Weights of a small GPT-style language model, trained from scratch on English Wikipedia.
Architecture: rotary positions, no biases in attention or MLP.
Training: 180M tokens, 5503 steps.
Each number is 200 + 20 x the weight over the matrix's rms, rounded and kept within 0 to 999. Layers, rows and columns count from 0.

# o: layer 6 attention output (transposed), 128x160, rms 0.129, rows 7-63,71-127, columns 64-95
# v: layer 6 attention value, 64x160, rms 0.116, rows 8-63, columns 64-95
# gate: layer 6 MLP gate, 448x160, rms 0.0767, rows 0-9, columns 64-95
# up: layer 6 MLP up, 448x160, rms 0.0794, rows 0-9, columns 64-95
# down: layer 6 MLP down (transposed), 448x160, rms 0.078, rows 0-9, columns 64-95
o7,181,186,219,189,183,203,190,225,207,209,191,192,188,206,220,170,170,194,219,184,221,193,217,187,197,191,229,193,198,240,180,216
o71,186,203,206,200,168,213,202,210,219,195,189,204,199,213,205,185,179,202,224,185,234,189,203,192,205,188,206,179,186,215,207,214
v8,228,181,204,224,222,175,212,228,197,193,198,199,201,236,185,228,211,196,170,210,188,192,193,221,198,159,209,218,182,189,204,223
o8,193,150,193,242,168,216,247,199,200,200,192,177,161,182,233,173,191,239,222,213,227,200,222,175,227,221,178,160,209,189,244,190
o72,188,182,193,224,184,210,231,186,193,199,193,193,165,185,221,182,191,211,214,202,214,190,208,186,212,216,184,189,199,194,221,179
v9,193,185,201,228,177,223,163,255,206,168,200,182,187,210,204,182,190,218,202,195,194,203,182,171,179,154,217,208,183,209,220,224
o9,202,183,157,194,177,264,183,194,241,199,212,236,176,216,212,165,207,210,180,221,218,176,175,180,213,190,196,260,246,170,142,187
o73,196,177,181,199,178,230,185,194,221,189,206,230,182,196,219,160,194,220,186,208,227,185,164,197,211,200,187,234,258,175,161,184
v10,208,173,212,191,180,202,224,190,224,195,222,203,179,211,205,208,228,233,189,228,203,194,211,204,201,216,162,194,210,191,194,192
o10,204,182,213,213,224,172,192,195,221,192,200,147,229,193,228,198,212,212,214,197,194,195,201,187,216,168,194,204,201,218,194,224
o74,207,189,211,220,222,190,201,193,199,200,204,171,229,201,219,209,214,212,206,196,195,200,198,198,203,192,203,208,198,207,205,208
v11,194,209,215,209,184,182,184,212,187,178,203,217,220,219,203,193,200,180,190,180,205,188,196,166,172,236,171,211,192,211,230,194
o11,231,241,192,179,187,185,165,230,219,232,198,224,194,171,184,212,214,170,184,251,218,182,192,215,217,201,202,211,214,219,183,199
o75,214,215,192,189,185,200,193,202,210,224,205,199,205,180,182,197,212,183,189,250,201,176,201,212,225,196,200,206,210,218,186,196
v12,217,185,214,194,204,194,201,168,225,201,228,218,190,223,195,148,200,192,177,213,221,176,204,205,211,219,154,210,223,163,191,182
o12,159,164,199,198,235,228,238,188,169,193,208,243,199,196,208,153,223,160,200,224,166,182,203,202,246,169,220,187,172,235,186,214
o76,165,169,203,196,231,224,227,192,186,207,209,234,199,204,212,171,209,180,200,213,172,184,201,213,231,182,216,182,174,230,203,210
v13,243,186,199,213,218,201,196,192,219,249,192,229,203,201,200,201,199,222,194,213,218,191,186,181,197,188,215,160,219,205,190,196
o13,204,198,234,210,193,213,184,230,231,195,209,218,241,227,148,182,190,178,171,194,157,197,217,189,241,214,191,179,163,169,190,192
o77,202,196,215,209,198,209,192,231,219,209,219,200,240,218,171,185,192,183,173,196,182,175,200,188,240,208,200,195,169,168,187,181
v14,194,201,168,197,198,205,201,153,214,223,245,215,164,196,203,201,199,199,216,191,205,201,207,162,205,160,200,205,183,203,221,218
o14,140,206,197,182,192,207,221,184,208,191,174,161,172,235,214,213,211,205,198,211,185,208,195,205,197,192,214,168,227,182,189,180
o78,179,212,204,185,197,205,215,194,208,194,189,175,178,218,203,201,198,202,202,220,196,208,195,198,195,199,205,177,213,179,189,185
v15,190,202,228,237,222,167,174,234,215,198,202,240,195,226,188,156,196,181,202,169,193,223,209,200,225,218,172,197,175,179,209,199
o15,204,178,167,233,192,214,190,192,172,185,194,231,212,209,182,226,194,215,178,170,219,156,203,220,238,224,219,223,181,188,218,178
o79,216,183,177,216,203,214,193,214,183,192,190,222,208,209,188,212,184,212,183,169,230,167,200,203,206,213,207,219,191,207,199,185
v16,202,204,198,185,217,204,194,218,195,171,145,179,213,192,206,188,211,199,168,202,200,218,216,187,203,206,140,197,220,184,206,217
o16,162,221,174,196,175,171,236,189,188,224,224,159,215,200,176,218,212,210,193,239,253,163,218,222,229,194,220,228,199,187,193,202
o80,179,206,177,198,189,180,234,183,189,218,201,165,218,195,185,208,202,203,210,225,236,182,214,211,225,197,213,216,202,195,187,212
v17,191,181,184,210,214,198,149,209,205,186,163,196,217,218,218,205,199,230,173,207,209,194,201,171,157,214,171,196,173,156,167,169
o17,194,254,184,237,209,260,210,235,146,215,215,182,205,219,182,224,220,182,226,151,220,210,191,184,164,186,153,207,194,216,236,215
o81,193,236,195,238,193,221,201,235,152,214,212,189,223,212,185,217,213,196,210,168,217,206,194,198,179,198,176,210,200,218,215,200
v18,199,210,172,235,206,217,237,188,192,159,222,275,176,181,211,189,227,232,187,192,205,222,233,197,177,214,190,191,180,196,205,229
o18,214,249,210,137,186,130,238,181,250,163,225,249,198,229,241,236,220,190,199,166,181,183,167,185,197,166,218,152,207,180,222,159
o82,210,221,215,141,207,159,219,185,230,169,227,235,195,220,235,213,195,195,185,176,198,189,187,175,202,178,202,158,217,189,202,176
v19,235,204,199,233,178,199,179,196,177,246,196,185,193,157,187,241,239,214,203,188,192,210,203,220,167,223,224,195,180,165,181,177
o19,210,231,167,204,205,194,198,166,228,185,235,229,204,191,205,206,197,200,218,211,188,210,193,224,197,195,173,156,175,233,157,184
o83,194,214,170,205,192,205,205,169,202,195,211,231,205,194,195,207,194,203,216,211,193,205,194,221,203,203,173,168,194,213,182,195
v20,157,185,211,216,228,204,214,190,213,207,202,215,175,199,200,238,181,217,163,227,215,225,197,163,169,180,194,206,164,205,200,225
o20,190,224,211,170,182,184,215,228,194,208,230,209,193,193,216,202,219,170,213,210,217,214,182,188,203,225,179,186,220,183,229,214
o84,190,211,212,183,184,186,212,208,199,202,229,216,198,205,219,202,227,172,195,214,213,214,180,190,223,220,174,197,215,196,220,219
v21,221,191,182,198,232,198,204,186,190,237,179,228,209,194,216,226,192,183,225,171,208,165,188,186,145,177,170,213,225,218,159,223
o21,198,186,203,223,219,229,205,195,206,202,206,203,186,200,176,166,247,215,201,209,203,229,187,213,211,197,184,162,164,181,213,194
o85,184,184,202,209,193,210,214,194,208,215,207,204,197,207,190,186,237,193,192,206,191,221,186,197,218,199,165,191,164,196,195,190
v22,214,195,156,189,221,228,204,197,216,211,200,223,217,194,167,228,207,202,199,202,180,199,175,201,214,252,213,190,201,155,193,205
o22,223,211,203,190,216,206,175,205,204,184,241,218,194,195,169,202,140,200,238,246,225,179,197,202,177,190,208,131,223,236,187,197
o86,215,199,207,201,213,201,180,204,197,203,233,224,200,194,174,206,174,201,218,207,215,189,206,209,178,192,210,170,219,232,193,193
v23,172,224,211,202,209,212,177,194,217,228,210,220,189,208,215,199,231,179,123,196,212,181,217,209,172,189,189,205,220,226,216,195
o23,218,210,178,199,223,252,213,186,216,169,206,178,206,170,191,211,231,238,196,155,178,222,222,193,201,159,185,227,175,196,206,177
o87,221,206,194,191,215,228,193,203,228,180,202,187,197,183,194,203,220,224,181,185,192,232,211,196,204,170,194,198,193,212,198,185
v24,165,177,196,185,197,189,192,187,177,201,240,173,219,186,241,207,209,197,199,218,201,202,201,195,157,190,204,187,203,197,219,174
o24,224,227,176,223,182,259,235,205,248,212,131,172,237,182,204,222,196,168,198,194,216,186,187,197,180,203,217,176,198,191,211,152
o88,214,219,195,210,184,233,223,203,236,214,150,171,232,179,217,207,203,164,211,201,211,205,183,200,181,204,208,180,190,200,206,147
v25,165,208,247,232,186,224,196,220,222,188,180,176,193,193,183,170,214,245,222,190,194,197,208,208,165,210,211,175,202,226,194,210
o25,200,219,167,198,194,230,201,199,162,203,217,249,193,203,185,169,230,188,212,215,233,198,203,176,195,211,174,164,200,168,203,214
o89,188,222,189,194,202,214,191,206,186,206,216,237,187,193,205,185,213,195,203,198,224,198,200,195,188,211,181,170,182,193,201,215
v26,169,189,195,212,224,181,209,181,188,219,165,209,198,190,214,183,208,198,232,198,190,208,221,231,191,221,159,189,174,226,192,179
o26,196,208,138,214,189,144,210,244,208,180,210,187,242,212,254,215,225,203,199,193,202,199,192,196,208,203,241,200,176,171,180,192
o90,199,213,173,212,203,170,198,235,221,181,190,194,221,202,244,212,205,202,203,200,201,193,193,199,207,203,212,193,175,198,182,189
v27,203,197,171,184,172,177,238,217,183,178,192,207,214,194,229,217,227,208,206,179,207,224,179,210,182,193,217,177,180,230,207,155
o27,217,204,193,184,184,217,193,196,279,231,197,171,174,201,229,210,218,199,181,183,227,190,207,202,188,165,180,233,204,210,178,211
o91,223,218,195,203,195,210,189,199,242,220,188,176,187,204,221,212,218,190,203,189,210,189,213,216,179,171,187,227,204,206,178,207
v28,173,210,181,170,228,190,177,197,205,171,218,220,200,186,185,182,219,200,180,190,192,196,181,193,213,187,175,200,190,222,182,195
o28,221,207,155,169,264,208,178,193,202,182,192,160,190,244,213,191,192,183,209,231,229,218,195,165,196,191,171,264,189,192,202,233
o92,206,205,183,181,238,197,178,187,197,183,189,179,201,237,211,207,213,181,189,224,218,210,189,170,189,211,182,241,190,185,189,222
v29,234,173,225,173,169,170,189,186,211,143,198,197,193,209,182,199,202,184,170,242,196,212,196,197,178,205,239,184,195,189,213,201
o29,200,199,218,185,185,190,245,167,176,210,212,208,207,215,219,204,204,200,207,179,243,200,187,188,211,213,175,201,218,195,188,208
o93,197,179,207,192,180,195,233,164,178,210,200,200,219,206,223,206,176,191,208,183,222,194,170,189,224,197,157,206,222,188,191,205
v30,162,191,186,202,223,206,187,217,193,174,148,169,195,173,210,233,210,211,177,216,207,218,202,207,243,199,186,229,214,181,206,167
o30,174,222,187,232,236,161,281,197,133,182,187,219,208,202,183,193,147,178,191,221,242,221,188,175,172,250,202,207,252,238,203,179
o94,182,217,189,239,208,171,251,195,166,184,184,229,200,192,172,189,171,184,189,199,233,231,189,184,186,243,190,190,241,231,208,200
v31,207,193,195,224,190,189,201,222,192,181,189,176,206,175,172,166,201,154,190,194,186,218,205,226,194,171,239,226,193,173,235,220
o31,205,202,182,204,197,204,220,177,231,199,220,216,211,203,203,174,172,210,212,207,214,215,209,196,208,212,203,210,239,209,179,179
o95,202,189,168,200,189,196,219,182,238,187,207,222,204,197,190,183,172,210,203,191,213,224,195,190,223,212,193,196,235,202,188,186
v32,232,194,191,212,187,200,230,187,202,213,196,218,198,230,185,232,190,204,173,192,207,185,198,196,187,229,210,226,198,221,208,161
o32,207,193,230,166,204,186,214,225,219,185,250,171,159,148,209,169,200,212,230,187,194,201,226,208,187,194,182,214,166,224,188,231
o96,196,190,207,188,198,202,210,215,224,190,234,179,164,161,194,186,211,202,221,185,190,200,220,201,196,197,202,212,169,220,197,217
v33,218,214,201,229,181,190,186,229,191,190,246,215,191,186,215,227,207,208,212,207,205,193,198,204,200,165,179,162,213,192,204,182
o33,193,256,234,140,183,227,253,201,209,246,193,183,212,185,202,209,193,180,170,200,183,201,210,172,198,186,180,257,187,200,211,160
o97,207,235,212,167,199,220,224,187,197,233,204,180,206,180,198,199,193,184,187,196,195,188,214,189,207,176,201,227,191,202,223,165
v34,206,184,235,203,182,229,231,227,221,213,219,224,195,167,175,188,197,180,175,191,176,193,210,217,162,196,204,193,236,216,193,198
o34,187,183,217,149,164,189,195,188,166,226,240,197,205,213,209,162,212,253,194,225,238,188,183,206,235,171,201,185,158,203,180,215
o98,195,197,212,168,172,197,188,212,171,222,232,189,190,203,203,176,200,233,197,199,214,194,194,205,218,183,212,188,152,205,183,216
v35,158,240,186,202,199,196,195,202,236,251,223,193,214,225,180,191,196,164,195,236,180,192,217,206,202,185,210,196,196,228,167,202
o35,173,183,215,234,216,220,221,202,158,231,198,206,185,178,185,227,198,215,234,247,198,205,159,227,210,193,224,199,174,238,190,191
o99,200,207,221,241,219,211,203,203,179,223,193,199,194,179,203,215,188,211,212,246,203,212,164,208,193,181,213,191,183,226,197,186
v36,201,203,215,237,210,206,173,196,205,242,155,202,216,186,182,194,175,226,170,193,212,184,190,204,216,196,235,220,199,206,190,178
o36,222,211,193,225,237,207,203,217,174,126,245,210,228,185,146,227,173,198,209,177,172,198,177,195,167,192,176,229,155,199,207,203
o100,206,202,195,215,230,215,204,213,186,155,226,202,229,192,163,220,162,197,202,186,192,184,165,187,173,193,173,205,170,192,196,207
v37,257,182,189,150,200,201,218,201,222,185,205,182,208,205,202,190,209,201,178,209,206,247,190,194,153,155,207,222,210,230,160,218
o37,171,193,236,225,189,182,222,215,170,260,187,216,193,187,216,191,231,211,212,220,189,191,209,178,188,185,157,216,209,201,202,170
o101,193,198,212,222,178,172,206,213,180,239,194,212,197,203,208,192,218,214,198,212,194,191,201,184,203,182,178,225,194,208,200,175
v38,207,218,224,176,197,207,166,170,209,150,215,195,197,203,178,249,190,222,195,181,207,167,169,170,201,193,193,228,231,197,176,192
o38,185,229,188,147,240,195,196,186,156,200,176,218,234,207,159,195,228,212,185,207,126,199,257,198,193,224,216,197,173,193,234,216
o102,197,222,188,183,231,191,197,193,166,202,180,222,229,203,175,194,221,200,194,205,157,202,240,195,190,221,207,187,198,199,227,209
v39,166,187,207,215,217,196,182,246,229,210,199,190,197,228,239,184,223,180,211,190,188,238,189,150,230,186,226,195,226,189,231,224
o39,229,175,214,259,208,213,182,187,213,215,186,192,185,236,203,197,175,162,203,187,244,188,207,206,176,230,241,199,207,142,208,168
o103,218,173,214,231,214,211,194,188,213,209,185,200,202,225,179,177,185,183,190,176,230,193,201,198,183,222,220,186,213,172,199,176
v40,233,222,213,179,225,197,223,194,180,196,195,175,197,194,199,190,193,171,228,219,203,205,200,195,169,161,150,228,218,207,207,207
o40,177,227,212,203,169,212,254,197,180,189,198,168,241,188,164,161,183,202,182,212,201,189,203,221,234,189,162,254,234,179,191,208
o104,190,218,197,198,170,214,238,207,185,195,201,166,227,191,176,165,184,195,195,198,200,188,191,209,232,190,167,226,214,183,199,207
v41,158,192,195,204,201,190,184,166,232,177,203,205,212,222,155,185,189,190,189,196,200,193,191,245,214,204,192,189,188,233,222,208
o41,195,198,210,187,201,158,214,174,126,175,208,206,217,211,236,193,171,204,196,153,206,230,201,223,214,240,196,219,171,151,161,185
o105,208,202,194,184,198,169,198,196,149,185,213,211,203,204,221,177,188,206,199,165,215,222,211,215,201,234,204,201,174,160,181,181
v42,242,203,236,225,207,201,150,225,214,182,205,173,208,155,162,207,211,202,187,180,226,182,178,185,214,215,196,222,161,182,191,213
o42,190,173,201,208,184,213,208,189,210,222,181,208,225,228,171,196,253,235,201,192,199,175,227,171,205,164,170,164,194,186,238,205
o106,187,181,206,214,185,210,220,188,201,209,189,207,229,205,177,195,218,223,210,177,202,176,223,180,208,175,176,173,221,183,221,204
v43,177,189,188,207,211,222,218,198,228,198,206,196,222,247,193,221,197,215,220,201,195,168,192,189,185,222,214,170,192,212,204,205
o43,193,195,189,181,263,259,208,228,180,237,173,221,178,190,254,198,179,170,184,188,233,215,175,194,163,229,177,205,213,192,205,205
o107,194,187,191,188,257,237,209,217,184,222,190,221,176,187,238,201,195,179,187,188,217,212,174,205,178,218,188,212,205,193,204,202
v44,227,212,198,209,230,191,182,185,239,224,186,178,163,160,215,214,219,244,179,202,195,176,201,171,217,235,196,208,205,213,225,199
o44,190,190,182,178,186,206,181,193,167,210,197,167,236,143,216,179,135,191,172,211,203,156,222,184,201,201,223,125,169,167,231,186
o108,198,194,194,181,202,212,192,211,183,211,207,182,222,154,220,192,159,186,174,205,212,175,209,196,199,199,218,159,168,185,230,197
v45,225,218,180,190,188,192,234,197,202,165,173,195,189,227,188,182,228,184,225,202,191,190,218,198,209,169,179,220,206,160,196,211
o45,191,191,171,247,187,184,202,188,199,221,231,190,147,189,250,203,185,201,174,191,203,173,239,213,204,225,192,209,200,171,212,170
o109,189,198,183,227,192,187,196,204,208,199,222,198,155,190,229,215,198,212,166,193,192,187,227,196,211,217,201,221,182,189,214,200
v46,181,187,224,188,215,205,187,212,213,145,177,206,219,213,154,220,224,209,211,188,195,186,197,145,193,183,192,171,192,224,184,201
o46,236,205,130,169,183,190,208,199,180,213,205,193,185,228,196,237,192,198,193,202,208,184,195,216,221,240,210,216,169,182,195,182
o110,225,205,153,179,194,188,215,193,195,207,200,200,189,222,197,218,183,189,186,215,203,189,188,218,224,215,198,202,172,185,192,192
v47,220,185,193,205,196,203,195,186,199,184,186,190,207,204,240,218,203,192,166,160,167,193,191,185,153,239,173,206,202,202,172,191
o47,184,174,200,170,210,223,197,187,180,222,209,240,194,204,175,196,249,179,208,177,198,189,180,220,214,192,205,213,184,208,235,201
o111,189,184,203,191,201,203,209,200,198,213,208,236,197,196,190,193,216,189,205,199,216,193,185,221,210,194,189,209,187,210,212,212
v48,220,181,197,211,224,202,204,221,208,203,218,222,204,224,200,172,216,205,216,182,215,195,189,204,188,210,176,196,218,224,182,182
o48,237,190,184,218,207,218,185,210,227,196,200,211,181,177,218,195,208,218,190,176,194,201,184,175,209,174,248,160,185,197,195,196
o112,222,193,184,196,206,210,203,205,211,204,210,215,191,193,212,190,199,211,182,191,185,202,176,189,197,180,221,187,188,195,192,192
v49,208,152,219,201,209,217,182,197,193,197,202,174,176,165,192,210,149,219,180,204,194,202,210,182,218,194,166,160,231,230,188,208
o49,213,246,241,171,236,192,214,211,184,204,201,170,217,228,247,188,236,216,200,208,183,231,193,181,171,195,187,213,205,165,195,216
o113,200,226,223,185,241,202,210,199,182,210,208,191,200,220,229,198,235,210,202,208,181,230,183,200,181,197,187,211,206,173,201,215
v50,202,189,213,226,192,177,222,228,201,219,180,170,214,237,200,165,215,189,192,203,195,189,214,176,167,202,183,195,191,205,220,208
o50,200,183,220,236,226,235,196,202,204,194,152,227,168,184,220,188,231,192,198,184,223,181,208,189,216,212,199,212,194,197,191,206
o114,192,186,212,227,221,218,201,204,206,190,172,212,192,188,222,210,220,189,205,188,213,173,212,201,212,206,201,221,184,197,195,200
v51,194,226,180,194,218,197,240,177,216,189,227,196,197,232,232,204,182,214,138,183,199,200,214,204,196,213,203,210,155,181,217,225
o51,220,191,191,163,193,188,174,156,184,199,168,196,207,196,191,211,181,194,208,207,195,185,192,201,198,207,177,206,255,205,188,207
o115,219,184,196,171,191,180,181,163,193,197,172,188,208,206,181,188,186,200,206,204,190,189,193,191,203,206,175,200,245,202,181,206
v52,196,208,182,209,188,188,202,212,199,192,250,220,201,195,183,221,219,191,186,217,200,174,201,248,239,242,235,159,209,211,192,185
o52,191,214,231,207,260,192,198,156,244,172,177,189,189,213,175,180,166,175,226,222,235,217,206,175,188,192,212,170,184,184,185,225
o116,185,208,221,209,240,188,197,175,226,176,180,198,207,192,195,191,172,186,211,210,234,226,199,176,195,210,215,184,199,175,200,204
v53,222,182,166,180,208,182,209,174,196,195,213,203,203,203,160,196,239,187,252,204,207,187,223,221,158,201,177,192,170,208,196,160
o53,212,226,182,208,181,197,209,195,218,196,218,184,195,218,203,177,231,214,200,211,206,233,186,198,262,192,174,163,172,233,177,190
o117,206,218,183,209,181,193,203,181,214,196,224,207,197,218,218,182,228,206,203,212,192,223,196,197,257,192,174,184,179,228,194,202
v54,185,199,204,174,171,188,200,185,208,181,166,197,213,167,228,151,209,165,164,228,179,202,204,170,238,267,172,178,211,190,180,224
o54,231,244,186,187,218,192,163,232,196,194,227,201,197,227,198,213,168,185,172,189,243,163,188,201,222,222,228,226,176,215,157,212
o118,218,222,199,193,213,209,179,221,190,205,218,188,204,219,193,222,184,184,201,202,227,170,204,204,221,210,220,220,189,205,166,203
v55,208,198,197,172,182,219,241,215,202,172,202,197,173,174,189,166,192,204,237,222,221,187,255,191,231,219,224,197,209,198,144,154
o55,202,218,231,216,190,169,167,232,209,241,199,217,178,201,194,217,181,192,205,182,218,184,201,188,160,191,159,166,152,212,178,159
o119,225,227,218,201,195,188,191,223,205,230,188,191,199,196,188,214,199,193,199,186,186,196,194,181,170,204,162,190,181,194,178,187
v56,202,190,189,199,230,220,157,186,222,194,207,188,249,209,229,186,214,213,239,240,195,187,183,219,174,208,224,201,210,203,200,202
o56,241,173,234,174,217,184,197,192,215,234,251,182,172,167,199,198,192,209,248,163,215,229,159,181,228,228,225,218,217,236,211,215
o120,242,183,230,183,207,199,205,190,205,231,224,193,186,175,200,195,205,209,230,176,207,222,170,188,218,226,213,230,221,208,210,207
v57,229,170,205,193,238,209,203,246,195,209,222,218,220,197,190,156,228,182,186,174,185,180,211,162,218,198,214,200,193,237,226,195
o57,167,167,200,257,207,206,165,197,187,210,170,196,186,202,170,176,196,209,172,207,196,177,205,236,211,203,219,196,238,192,171,164
o121,186,180,207,242,206,195,174,194,186,214,184,204,196,202,175,189,192,217,173,192,204,188,200,218,198,191,206,200,234,215,180,181
v58,213,224,209,205,163,216,222,176,211,223,219,188,229,192,199,183,245,176,174,169,209,190,197,207,186,196,178,208,242,211,208,238
o58,205,222,194,223,232,153,193,160,198,205,162,221,196,156,187,179,208,180,197,201,189,194,170,235,170,157,188,213,193,176,178,190
o122,210,202,212,208,216,183,199,181,179,210,174,197,192,155,197,186,207,195,192,195,174,198,197,230,163,158,202,200,196,197,176,206
v59,219,181,231,193,199,213,214,178,212,174,213,195,201,201,200,173,174,225,214,205,180,182,218,176,197,174,212,226,198,175,194,181
o59,194,180,194,187,174,202,232,205,192,200,197,187,214,165,188,205,208,175,191,239,188,191,225,216,180,195,173,155,223,203,217,209
o123,197,195,205,201,181,198,209,202,184,212,210,192,201,167,189,215,198,184,201,230,169,204,226,204,181,182,191,160,218,202,223,204
v60,201,194,207,213,169,191,197,183,190,169,161,235,191,211,200,220,189,182,208,182,200,249,198,228,179,181,198,225,203,211,198,227
o60,201,214,209,199,160,187,231,240,180,207,248,199,179,208,182,222,215,200,164,209,214,196,203,231,196,191,197,229,242,192,172,211
o124,193,202,185,195,166,193,229,227,173,202,225,197,198,215,175,223,212,189,185,200,203,188,189,229,216,195,195,230,215,197,180,204
v61,243,215,188,208,220,185,181,183,185,230,208,164,185,210,173,147,190,206,177,213,225,182,208,219,221,196,209,215,214,218,197,156
o61,160,178,191,192,234,180,212,219,198,237,186,186,227,177,192,189,165,241,178,212,182,181,208,164,198,169,202,172,234,230,177,195
o125,169,194,190,182,221,191,208,195,201,213,203,207,206,189,181,178,161,234,190,213,177,179,203,171,197,176,201,170,233,205,191,198
v62,222,226,188,205,209,215,231,194,192,245,127,180,210,208,193,206,219,199,212,223,208,197,189,211,202,177,182,184,178,199,211,223
o62,168,220,201,184,152,229,154,247,197,233,245,196,236,204,197,194,160,151,210,190,195,198,207,196,201,184,223,162,210,199,204,166
o126,177,218,202,184,180,226,181,236,208,206,228,202,220,214,202,187,172,160,209,187,207,210,196,191,203,197,210,176,217,206,194,163
v63,246,209,207,190,225,197,245,205,215,249,193,218,210,184,180,184,230,185,212,205,214,206,204,217,210,232,178,173,175,206,220,257
o63,172,206,211,225,191,226,193,191,151,215,205,198,167,197,217,198,207,170,215,209,210,179,200,231,202,202,204,189,183,233,189,195
o127,181,205,207,229,194,213,200,206,167,215,200,211,162,186,226,192,198,188,205,212,209,191,196,230,193,195,196,205,192,224,192,197
gate0,234,171,185,190,231,202,214,192,270,207,189,208,189,206,228,224,209,208,215,169,181,211,211,185,190,208,209,208,175,192,219,196
up0,208,199,175,174,226,179,204,182,220,224,196,208,224,163,220,213,212,184,185,200,217,186,208,199,193,188,184,209,213,224,235,162
down0,197,180,180,214,194,220,211,224,205,184,197,219,179,200,166,188,210,219,202,201,178,203,205,154,220,225,192,169,182,214,195,203
gate1,211,175,215,209,235,202,176,183,197,177,183,205,227,200,208,227,181,199,225,198,215,235,202,172,160,188,190,212,188,227,197,217
up1,210,200,239,221,223,186,201,233,185,180,196,207,166,188,196,175,211,205,219,179,207,169,185,209,207,163,189,199,205,214,209,222
down1,176,201,202,210,219,189,245,227,207,210,208,204,173,223,214,210,207,175,206,216,220,188,205,210,173,199,189,186,221,220,210,229
gate2,186,182,194,217,210,186,200,185,193,214,193,230,174,201,199,203,203,206,149,207,192,206,143,180,233,204,189,173,224,194,234,198
up2,192,209,197,215,198,196,237,213,203,228,184,192,226,196,192,197,211,195,239,224,209,201,217,215,219,205,196,181,186,198,172,220
down2,224,200,236,181,179,190,195,218,238,186,212,219,216,174,230,190,187,187,188,189,222,193,210,177,168,187,193,203,174,172,226,206
gate3,189,195,190,210,184,200,202,190,211,178,159,208,211,184,197,193,161,208,220,197,194,268,209,197,182,176,215,222,194,240,202,231
up3,176,190,186,240,180,206,207,175,191,236,190,197,175,179,231,195,192,199,197,196,174,188,191,158,185,195,217,227,173,218,218,238
down3,214,187,215,185,210,163,191,216,181,216,213,183,169,185,222,207,187,180,194,186,219,176,216,193,200,196,186,169,171,176,200,204
gate4,200,214,186,168,167,234,225,217,240,227,189,233,230,156,184,177,214,216,220,210,221,200,195,197,165,222,188,197,189,172,232,210
up4,182,207,205,167,178,197,200,243,187,199,236,169,206,205,192,176,220,158,197,199,153,199,180,226,210,206,215,204,221,159,191,212
down4,161,229,193,206,215,213,212,206,208,198,161,210,207,191,208,221,201,225,166,183,182,176,175,208,215,226,226,211,218,187,178,202
gate5,173,207,207,188,215,214,201,228,228,172,219,171,247,215,208,203,232,225,214,187,183,201,172,257,217,228,189,217,214,186,214,214
up5,208,167,206,222,183,193,189,200,208,202,191,188,174,209,199,184,196,180,192,188,189,204,217,195,197,205,201,188,209,181,218,228
down5,203,187,216,239,210,231,194,176,193,180,178,204,216,221,185,207,193,198,229,190,217,210,205,195,236,220,214,186,193,233,265,165
gate6,256,194,205,210,151,234,182,183,186,183,167,186,163,189,198,187,168,209,215,209,207,217,209,163,196,208,217,232,203,218,203,214
up6,206,196,179,167,201,209,207,227,215,187,188,223,200,192,176,195,218,226,199,178,191,204,213,177,204,207,217,184,232,175,167,219
down6,220,196,207,207,200,203,174,185,192,177,232,196,205,198,207,190,174,188,220,203,217,208,192,203,213,185,228,181,199,207,212,191
gate7,197,192,194,224,182,210,217,227,209,183,227,180,213,197,201,201,215,220,206,227,209,222,179,192,225,191,212,196,235,176,206,214
up7,168,206,208,197,195,188,180,201,181,210,202,181,187,184,186,194,218,174,211,187,185,207,213,185,193,167,180,248,206,197,206,163
down7,200,171,197,204,194,226,181,196,207,211,185,194,191,195,222,187,241,217,201,198,171,238,214,149,205,187,176,227,176,199,219,187
gate8,167,170,152,177,206,202,197,192,236,221,215,200,200,175,209,172,190,186,190,188,217,198,159,204,174,207,242,209,212,217,222,215
up8,197,205,197,192,206,182,222,173,174,206,208,239,166,185,209,237,192,176,218,225,194,243,233,194,181,190,200,207,196,190,194,225
down8,173,181,203,183,200,178,193,168,160,168,218,148,234,230,198,203,226,186,186,151,198,211,162,199,188,190,180,210,239,215,203,227
gate9,200,245,207,252,211,204,184,179,206,196,216,218,178,170,180,215,192,195,193,177,178,176,149,213,184,239,194,185,209,214,207,207
up9,181,226,227,177,185,193,196,179,157,187,207,215,171,205,222,176,183,220,178,158,166,192,192,220,163,203,224,234,218,184,201,181
down9,188,230,211,218,185,181,217,182,202,220,173,218,210,204,203,174,182,194,171,193,244,196,245,187,199,221,200,228,186,215,220,202